config.toml
n_layer = 8
d_model = 384
n_head = 4
n_kv_head = 4
head_dim = 96
d_mlp = 1536
vocab_size = 8192
activation = "squared_relu"
norm = "rmsnorm"
norm_place = "pre"
norm_eps = 1e-06
positions = "rope"
rope_base = 53400.0
rope_fraction = 1.0
qk_norm = false
attn_scale = 0.102
bias = "none"
tie_embeddings = "early"
parallel_block = false
extras = ["value residuals", "hashed n-gram embeddings", "learned residual scales", "skips across layers"]
init = "uniform"
init_std_qkv = 0.0326
init_std_o = 0.0
init_std_up = 0.0326
init_std_down = 0.0
optimizer = "muon_variant"
lr = 0.00239
beta1 = 0.9
weight_decay = 0.091
lr_head = 0.00714
warmup_steps = 200
schedule = "wsd"
decay_fraction = 0.89
decay_shape = "sqrt"
final_lr_fraction = 0.0
batch_tokens = 131072
seq_len = 1024
doc_mask = true
train_tokens = 654000000
steps = 4990
dataset = "wikipedia_en"
Each number is 500 + 40 x the weight over its row's rms, rounded and kept within 0 to 999. Layers, rows and columns count from 0. Numbers have three digits each. The size before them is the row's rms in percent of the matrix's.

# layer 4 attention key, 384x384, rms 0.0429, rows 350-366, columns 0-191
088:505444521535405565471465509534423486475541452486499513484523498457525495491481493533521500447477511482557437507504469479497508415473584472454454574469458369504551529505534503420444533498444521498506465480494456534450523483510562497423479492459468500504462425558530498510528496557534476467534466591475425539515580554467443428506514540528528412527571500466493461511545500525406492518564466532507487462480511508544552461531480479453541520571504541447446543495502577496499469518521466467431505566464499487499500494468413512512508504468509476511550537498542521505498501476511489436
105:493555555470539506472533531530520477455513516504544435456497543556509454508546494500437521528466532511434481529491529574481544575484478467491499537521470477555478462487467587453431531500499418527426474493421488479502517487530549494461473515455535486525522487528487416466509525495552554537422521512495513468480550545488480486479530496549502459475504427481468532465498504521528476521452483475524554572451532456536491458562470508583466590437482438514424441491550469472516451466492478484499456517514469522464526510491488460502571436487526513600523520515494510603509525466439507522
093:515546537523537557489453507490509519473511505427478575469554529439524488518538557475520507562524472478510442496464443478470482479490503511467480549518518451462464485523459503530429523473433533501526470539578511506494457470526456417580489481522573500536503488507497550535520595441511499477518499527497462453530460479504468535525464526568502573457461498497559497548539562551466508558414461488490475526485514545533530469485550469427481464546483512461501533472553552454531494491507480489500516555506468477500462474505467477500414494446521432490583462572483469535515476480398432441
092:492565500493534519492440514592455504417513483478543441504529514484509451538451517474464554478451488492465564512568446548433514502516551436478464554545458460479624451541596425485491555469444516512493549469495393583485497492462542392505508476470458496537472453542475493484468485522510547503459443528509473464552494450484411522551460488478494530485500479493459500498480556539392564555520504485518519487495426476462533418502473542532547555547553514512530500500485559521432488509534536500512470485500510431532551439499469562506460483462472502536531559418505535481565524504552510500
100:511491479472538520525482533481476484538461491556523445541489419474532516532475535583479461456510512590524436463517565490499539512510493484521573448492515551482477557489538546539464478532509538436536479526506433477534463512510515467503509586486518504508453552419488521510492532546523406497520518464475499423486498536546477517482594489480499514480450453517501465479539539464566563467519521483457465580510464490472485412498478478463461483518436538517535499498434462507524543522490514512570530495552555496479517476504514512479515585525459473488499485552512544437494496535517452573
096:566473593527497468483491489573459554545548531492549554466504552496598598498544528452515469453524495439494494492481467533490445497527572506525482487460452522565571496507415478492515543475486529473496497498512483508534541501517418538461410554500438517480574505565447470546516546536550559466492482446513472498453523518488522447452470495490473434508528563453454516564546445445504510505502496452454514567453504505494495501510429555577543495457437500564488632464508521552561523540495542511478519493465462536504496504470465478564484467443473495507489517551543545473531470470464506524
090:476564511453520540413569571519536439414482501584482522495528512463552532470451491424483475508540513439482525531424569564523447487491564448512479580511525487489532494476584487479554474537498502479491545479506524459473451511456517511515535455504486471456551496429540498452476566550522528510576507471475543529516532513498581518474480544500489470541603518480485508502512549476532533485475494464476507548457530434478513522471474533469543482508495483477498528478432516507504430555526573534549514380511456516569438534492499476434503416444536553567543511485541514465510506461482482443
088:484445506469435455485557455457519433496439518531413513481530508546479488471488528474572505477495489505470569432479601495498525481506530420521408476445514493533511583476515480473439443445436499535524496494451466509460468571561504538441536511506537507520524505527515416538474603459596466514481527518515490478393559541446495411477515472498551461465496589537441418448442513448576474526494488484471461542499459506485516534481482501534538555558504498464486477471525437482468551497530409482532432522490500545470418535464445466480590503501518548506493450530585435560452473565538420459
101:464487502469526548508530489569500550471479543540478491512473519520519476516474534565495515517511517520435437477483540505480513466485517472423553456453559447491489497466534475537462470478541476501430471501515503493523451510484504471560535442478487535515467549424457492438524565489488449497502459519407512468464467449522572525541463476465566467536517509525519584534513516526449526555528499493470434469399523488576570503512499501476525515512538401493461486425510513501444505563515524500539508551525472484425514489528579494533509543540584549498496495540467522485415469541573505504
093:535521485494525577500449549501546485560526497367476544506464495519522468510441472554517501490543535449510540432505462480430558515481556535499541568507492555489461417452405476545494517579553541551541516414530527470479516510422484487532454524427535491447475549452392493506518546495471489500550460571513556446497496474481513522500490557512445452552543405489400546544521478496489552532506483523463463531527470468524479530540524463440495493538566470485439499566497508493502504511490475569515523455486498511499410527431543506454490504498495461539508534570545514489435596516495543549
096:535465511442483524507530504465476481499552500480545467515485469509548485474458519530463499535545469471529498501493472479517435453490522505464543540482527404394526470515539577425554482496487511473455479546496535511462549607521528443481602491547481556501471528519498511496516587410507446506531538563402536518565487476525546475497473486466512521432528503556472452475415468570517512521506500453564519484545515491511498527520537582506558534513521422498422459429468535454506502590502456479472409555506530455516522594534509471517484518502543514549467446469462479514482509523530519474
091:515544504542428504476555459431441497572508501453466535466511516513476497488528521499510462540535540568510490531481536430514478483516522496450474596523525536527498486470520539575490473482575513450570484491512542507541536528508469456469499534491490569487449556489476507497503527438493470463518426505496549448431568509537448485487530511496521475498444452542577427555484515543450487492473532483548526462517518451472450445503512543518465449482534531463563529470490438516595406487434460489566486573527551479466541466571573538505451581540535415513518524550479490580493582531557480515
116:487476504485473561457422575496486438526546599521505525509516563451462520472475459402580500501522499443436396503535469495495484501592519517529558548497519532457530489519423504480456510506433504525488492522521434529597482501530505430507453513463494556495535482495473510505533438561464546561485457430470427527492576515520490525540489466519482437449613538557531501460497469516454480466424447506508536493498540518502523506518516547466505508501529492510510500465533481517509521533602498480438493577496515515566530508515493536486452473490482449526516440504575451498535481488513434452
085:489462513507471503509525477418518474514460499548426543457474513480521477496578431493430518486475533454505550506456505471570428490471489494485538438482497576522528508432449509537544568569496497505459486479559525527492554490524513430501544570499530486476515425527443532564440491470470480465480545493515490460501501513562477488540499511501528533545512504525478526614465463479528458491496484518416498477470488509531496530478543490533511512447538473468480466485465402506484503455488483528517442537500539413541556520547584553569491484545463499491533491457458524480458483478455518487
096:486499504511509460453534420513463529543506587566414481432469492492522473478501535398601504508568524472605477455506407454452479495540519511455497512542501495478515505577524519499440506542457505477497485472517465498475475438562404541580515424456481521501512462487470461492582495482445484468525498482478508530486546509467503544487520501460575405492558522541453480458454499527457486521444505488463475446499460545515560565453530494490512499539493512473525532607461493551547517553511489471514499616440525524550468496492426478489507503541542500432480511466500519515526465451427538449
107:488506507511537525470440469512509537505525575481601528402539507449547493461534472391553515548521494446533508476437537478440561500510502527474460512450477489444496510515513452466385477498442465505488521503462452491532512515562508454506511452450534524588569529500484475525518524529497562437483505488514489499545499573463473540505469454503550456426567469570509506396489501480418547548481474502498499464495557508531552446522510498520420507532508446454492490475456456561491495464497556441496461481456514502512476517536509451547511476421424491511541491507550559528556481465477466517
090:497518463494470481559548502497525503491466501484493561530464574472540462523424461538471559505510475541448438569511459453505431430518551498467543465485550517539558474517535467513541505494531508562575537519529513429455497524523578516451507520550523505473494514534505524484515548428528450534497477452439494529472477531577483524509546504472476594479495459451521526503457504504531543479531508447467539579519436470458527474533561550504519468498509457536539559490536527458559512441459495523507424484560409444473506464435579481493492475565528549500538407547460444592398516526535564485
# layer 4 attention query, 384x384, rms 0.0424, rows 351-367, columns 0-191
091:419480469500562432538504490481470570598479506502523444513536557500521445498498525487458497523545530583484552495492528511500404420489527487462478477553448574486490528456528516586476487480524450485482502463520531507510518500537579552475472525509511427526512400506469451490467494478474454527463490539544520473488443440537550457517508477511449526540495457502500509425483521427527492444514577523493557504445471512542428552527529532442485433524421500528510513506471441504565425547499495564455538465497481525542533532442517586507543517522511488549474467535527444514553552469484546552
086:526497468569477509524441397526540510477518477542450556501474551495517536532465486555584477537511466499547415491508493518509479559530548470458513500467451506529453459462450483545537466488497525472559480519476545556513512423524533546482526467492500503493481506575522499466527561547580447403535527461527507546425536450522522495511499415547495464546529454580552484472551523491562518495558426457451411484482474452498414407442465458575454502510433478459479434486444494484492460415480577544501519484512455495525548429542487517541502472501473544561557472518469491441530508481495499480
089:536498445509470558524497576458472443449437495568376480486530509463522560477523498494546531537565507382474557546502587541545529533472568547467444441533484561523429584450513464477537478449532561523455504515495517459478494521579537532496483474480536497560560429401512451526461496452491530482523500489437503483447527489469560575509437482513487431509513475490477556453498520492526542550514430606453488531518538447498541524483518457501539527514546474481510543519490433542511546459450521539499528469421533525537505510513498460457488490499505539510489509433528487506505496507522433443
091:462568445480440511517495451512571506485492480482423587470452578500464502514454410491452505478485486556541542518506504481541571520502560473454530431489455489485459496528462528499557513491489456499502492530499519482442563470475476427484491533520545503545447520568472607468511558418469470524528595517519552523486445515492483558491447508569529496426478484514560560504566501451499509463482458487461446616495417505509515437570528504505567502445486521518513551500526519541530419481432545530514464476523525537502442481441504481438454469494542524513486502475492524467494479547502441482
089:519504465502566470467469491508535480481545562435524475453550424540492535485503541503453481480467508533524466471523416543555517519528506549463528514483512427459519510560506449506573479531471548451483480544478511514478474481554485447571499537528534479591486516493468490526402475475520481459458520510469517476488534463407557578501564425599520545526518461505557494441529471553516500508552414488457516493532415508511480498397491501453501491510558510491476483548451560479473527428480507510469529512428513482466542476512486510473421469451529496507392480562501475515516511500519510511
092:468494466560521557501418440431463450471528564466515502540547504515482524555541545518478516442520494519504573419462491509491468500469525560535479447491517497557423482495446564523426535520538502461582492537541416536530417457479522490539482481542495483506490551394469526382506511511497480449503510529477535427508490458542498519541486527481499501496473408546511504500520491533478513483567491504500546558492552532503437466455427448559490512497507581501510555510475504517579528511537487496480543525534491517450485476526490502531478503433415459457423543546509548436501518562508505505
092:492499488538462493501501515451496501456490463497503437552493550541457530584530448495482495573535530472542500509452433548449492526551538487536522460508489437513526527528537451494530475531529488472397521521474524524504461462447551437491484507590537439556527527487555522491493481523469400527472555473491562500491604481486547490454496446529382496487491486462586504483542436492488602507543489470491495515441459539487483425399505469596497571465539471447508491544398482456491481432434526559578529473531517498527468520467524546535489497452469478470518509497507459516450494506504493490
089:451517498522485518474485492474535490452484487480516496551498545542458443457505533494448434456536519506498557458451489477449467555469420531484509437521506522534526534509507497476477533514538522480514494513494470531550477542551500528380444412566531470508479529512520513475442523508484519520482470491502572557415508544524407484513501482484497559399537442436496488500481521429441529534409580519494466534525439458525489453516510542462418456443562559448434487582493427560479500473530475529537459485426495462456569527444513418459476398541434509600459535513498459497516505470539527505
095:434542514489507505586496526497543519537423524542380521482500485468476486492528562567479533438436411516556540533439483524406485458509514547523527461517583525505519538481491469491573526481475468482508435608447562453485545415481576540489503596466434458508492517558537537494489542498579522537519481552540472497591422493420514600475509453496514480522541465505527537532506525464421498562527490493471542557435444487545484531441553498503444513460520515556457492493515511407434502515526483503497463504499480516479537468469526529572533525469542506502459482444515498426525541525511518493
101:465484552455542465471467399430411445487464502475496408556484473535505583513493499509471431440471430542558547482484499577514525536483484500594517468424499482514530567531478544510516523496463488476459486482537543452540426488544528566475487466503467543449502540441503402516483483542421509483528520384587553547490531436417444522478447520462454555520516514529513424504431510502509586580495438520426463525462480487494476541517559492513545438524511612407513496525485508458502517435523537514594523486499464539551494475511522454540502519502543497508468457461522511524482468508521443494
085:538456465571514473472455473459557522533556457471523493474540483469472513514530500501514494586456509559498419482501507494595526474509510536503434461495469506415567519535456487499546586463506538566435487515546531520515543516527457438545536516444482553565453504504432467416438484544451583538422587539571512524492522490482425509549485481554429478590522501531524575495476550467501477516522516612537481501511464466436489464513566519557535452468462508438500514454488467488487550395447425524448437502504538570552501464527557546544452498481497586457551551437478482481537482472436469498
083:515585486526515475505500523589516528528493530447502532502577491466474459505454463452495493544538549498492482480491458507498546493457599411468524509520423480509489513550505547517528591543518542473507500438494509507489490408470501532494538496524597552512546504520494568534497417462487390474508449510476442508477526497490531527484553479457458480558530494415545498516483466504499522548443458500555444586495526409468583566459515469486511471468516642465528495432466468537513517505468442487543525473444548482601527604539440458521449401558523550522506438541480531508520525503492502504
099:486480539528489526454457540511504487531534475493529467507559447497505547551495502463520477497442414516361478456524511435538499529489498516504506446424541495469481578519442516514514535471532474501541569571464484526470521564525575557478510509491484448488539483491439442450440465499471543484534510503468460532563497471515558540463544527468537487614577498543440474474472481538523497516498497562512434466488569462586505548453471505496499443507566543503504484512523523520472501466483606487493489492546464520522473568456493520503485527488573476530447527545505505565494523407425461530
085:512481480505579493501477498518471548511557451600521429442439558539445543551456446479519626439504443549520544583509550508532432513479521491567491494521476503485481537550559502488489507521492500529410535516522498503464519442531505522456523538509452512539486574529496510503568566509541548523480520551464468534601519488479449564485543464512476531463466422459544555483564517567506475521477499447515524515507469424541452482535481487454492466526474448503477495453548526495455443508435544517495527480532530485523507426529545490489518493463494548556516409528440500557519503433488544578
091:459528466525462533493555517481470507555493498506557575545490506544535511498577504511456483457510471526566517495550570487520497531514475496512587477497512422524503534488487478531507538521508508465465592457497478495475485570554534501502484397499551584564512495472498520444571491468415483514514495468496452494488526485474502439438462516547467470488495439492476435567522539531491510478454493513415499511520464538487501445551565542508445504468579463455589513521411453531433480485478457511545448532504510532483400487476485507522571474532499507425556478478532481464564540476516568521
099:576490499485589450467496441525431532520564495440445473486584441446515446505500493467492439435530497429438564450576504394436523542553482495462563526530532511466481485548519509529491492525510471429454417508490459523511483487511469530540444454542563487504485464437484457471477454549563609466467471529428489526478500432520485387465548509492529499566501449520479512476524569514497535559491587480479525499534501490462490500489478475571461508430470551527470545455416478585434496535535527485484536478545476535537518557554387538525507497553544514499449506505479398523493489480434513531
088:511467480465485450498548459520461497448470470474486475477446460485506503537576540503443393428526537475475468578535484481578496466440438405525551490549542462527483478486484491452474467556564492453565472511504488519586558487490425511505533531504470495456526472419518512561517561543532547544527523493539411414476482463486517513558519546506560446504477522515520506529498519555466476491451515574506561575432476489476513485464546453440452468459465483439491513474565555547441499553521439460482484525498444440500525467506519573486478508524494487527439499533509535506454439479493506484